config = dict(
    n_head=3,
    norm_place='pre',
    positions='rope',
    extras=['local attention windows', 'value embeddings', 'hashed n-gram embeddings', 'a smear gate', 'an embedding shortcut', 'weighted sums over earlier layers'],
    beta1=0.95,
    lr_head=0.0101,
    train_tokens=92690000,
    steps=5658,
)
Each number is 500 + 25 x the weight over its row's rms, rounded and kept within 0 to 999. Layers, rows and columns count from 0. Numbers have three digits each. The size before them is the row's rms in percent of the matrix's.

# layer 5 MLP up, 384x96, rms 0.152, rows 377-383, columns 0-95
079:515506499477547548528459466552494489472493501470503465490512471480500503475495526478505503489494478466519507502502496506514466493524500531485503452465452504495505498502515492542522509537488465486524528478510546448474471496450463550524517485484531504490504479454497480513514521550478471500
097:491494531503499495500506508519524530544506468510506481559515518466478521481475517524540524519499486481508504505525515504488553512468482549510492484526508507531501507500496524460524534490511534513453495538525491499538513536544500486541492490500548515471440487461496477514496547516468455526
095:528556508523516487519498497542498530490492511438530498441528504525503479521462534557517500531518507502490510469551496546498541508499526507518503482494536545460525506509496500500534456500500494510538483526544504488487516509506510483502544519500491542495517516495485462500507450498500537501
076:521460505524537532509486481494518496512485504478553478489487496538541474508458517521451501487501492479499479528507508487544503507575517453526448534515469501499489559495520519494477476498505521508505516513478436535477503516509495483473477535518496516540488506458477509470527489506511506496
094:490477560481471524503486475498481492476539500497484489472502502479503514510528484504534507450472517480520458498473483524525499505459526537492476483521510508494527526497434493477510515554515475526515510539494496506455524499443513516483499458451477531509480520492520520470504460499478454473
109:501530504491541519482495500484501466482462496521509512496518505513538536511479494512503523501551495492481497495524469473515521489478507533475471513460558489490511519532463545525532467520500525507525520518502499554514480465494498517497469538505491450448538473565506461532515535486503507488
088:510517524517493490515469504529525501522501511507549510480533504528457480499540479505467457502476482477455497479481520492500495487531503488451471528479482530503468479516468508480542484487493500526457452463512492451531519505481443506485543487501479514495502517510478483521452470484497446463
# layer 5 MLP down (transposed), 384x96, rms 0.0884, rows 377-383, columns 0-95
056:510472487533472465440539515485530501499552496513494504502530512471485487512534489487499483518470479489457501484471524506489533522511478510484518522474520496530492539498425487475494479485525460468469496451467498485497556472485511439480519485475517493505525481535488523480484476490506486477
094:552468536470466523531468525459515509496513501491515500478468534543510529528513530511494490489515494521513502496469465463524469530512491498527521463514526427500498448493519523513492514513472532513448474494518538501485457497478494530526464503493483453509502515465516507538514519486486506493
088:458487497471524488475481486518480512525457473476492514505514509489488492498498492468524510503498530533486492527473543464498549471514491494421513510498500466476468507458468496540513484537466525494468507467508470525488496465484528450501465513551522509539483517545516503511479510512496508458
066:494460544502514498484502491456489501467492514477491488547535480548463483501518504487498537507497526493515494454473490515513460493515495538505487499495495528494499527501471507529494512467473505495489515502533492454467498514497545548515492486564493511484483505523528510491540582453499509455
102:505534489517483509455514507553469498524494515497487500559503520512476506442535460514507486514509498503524519492511466473507532495539445529504520504533513491497488483532526524551474460533540526490484486510466455445499515524526489535543491501484492468515506469501489487522467499491472495495
115:491507501530495464519488510477510477479538465472511438493518536494501490479503553479517469455484507521511503491489485516506505475518520488576534487517456516510473483497470470465504506509526486482491470476492520482524465539528509477446482489502493526517464536485512536515525487468554512519
080:522528501476468503494529513486511493497476508524534525478444488464486555515477531474485545481525474490459528538490515519561512508496525502510497455536485514531467508512484486544503486518498503501516481512472495482480513526502434508478524498564500526530486490479505514483503540540503532500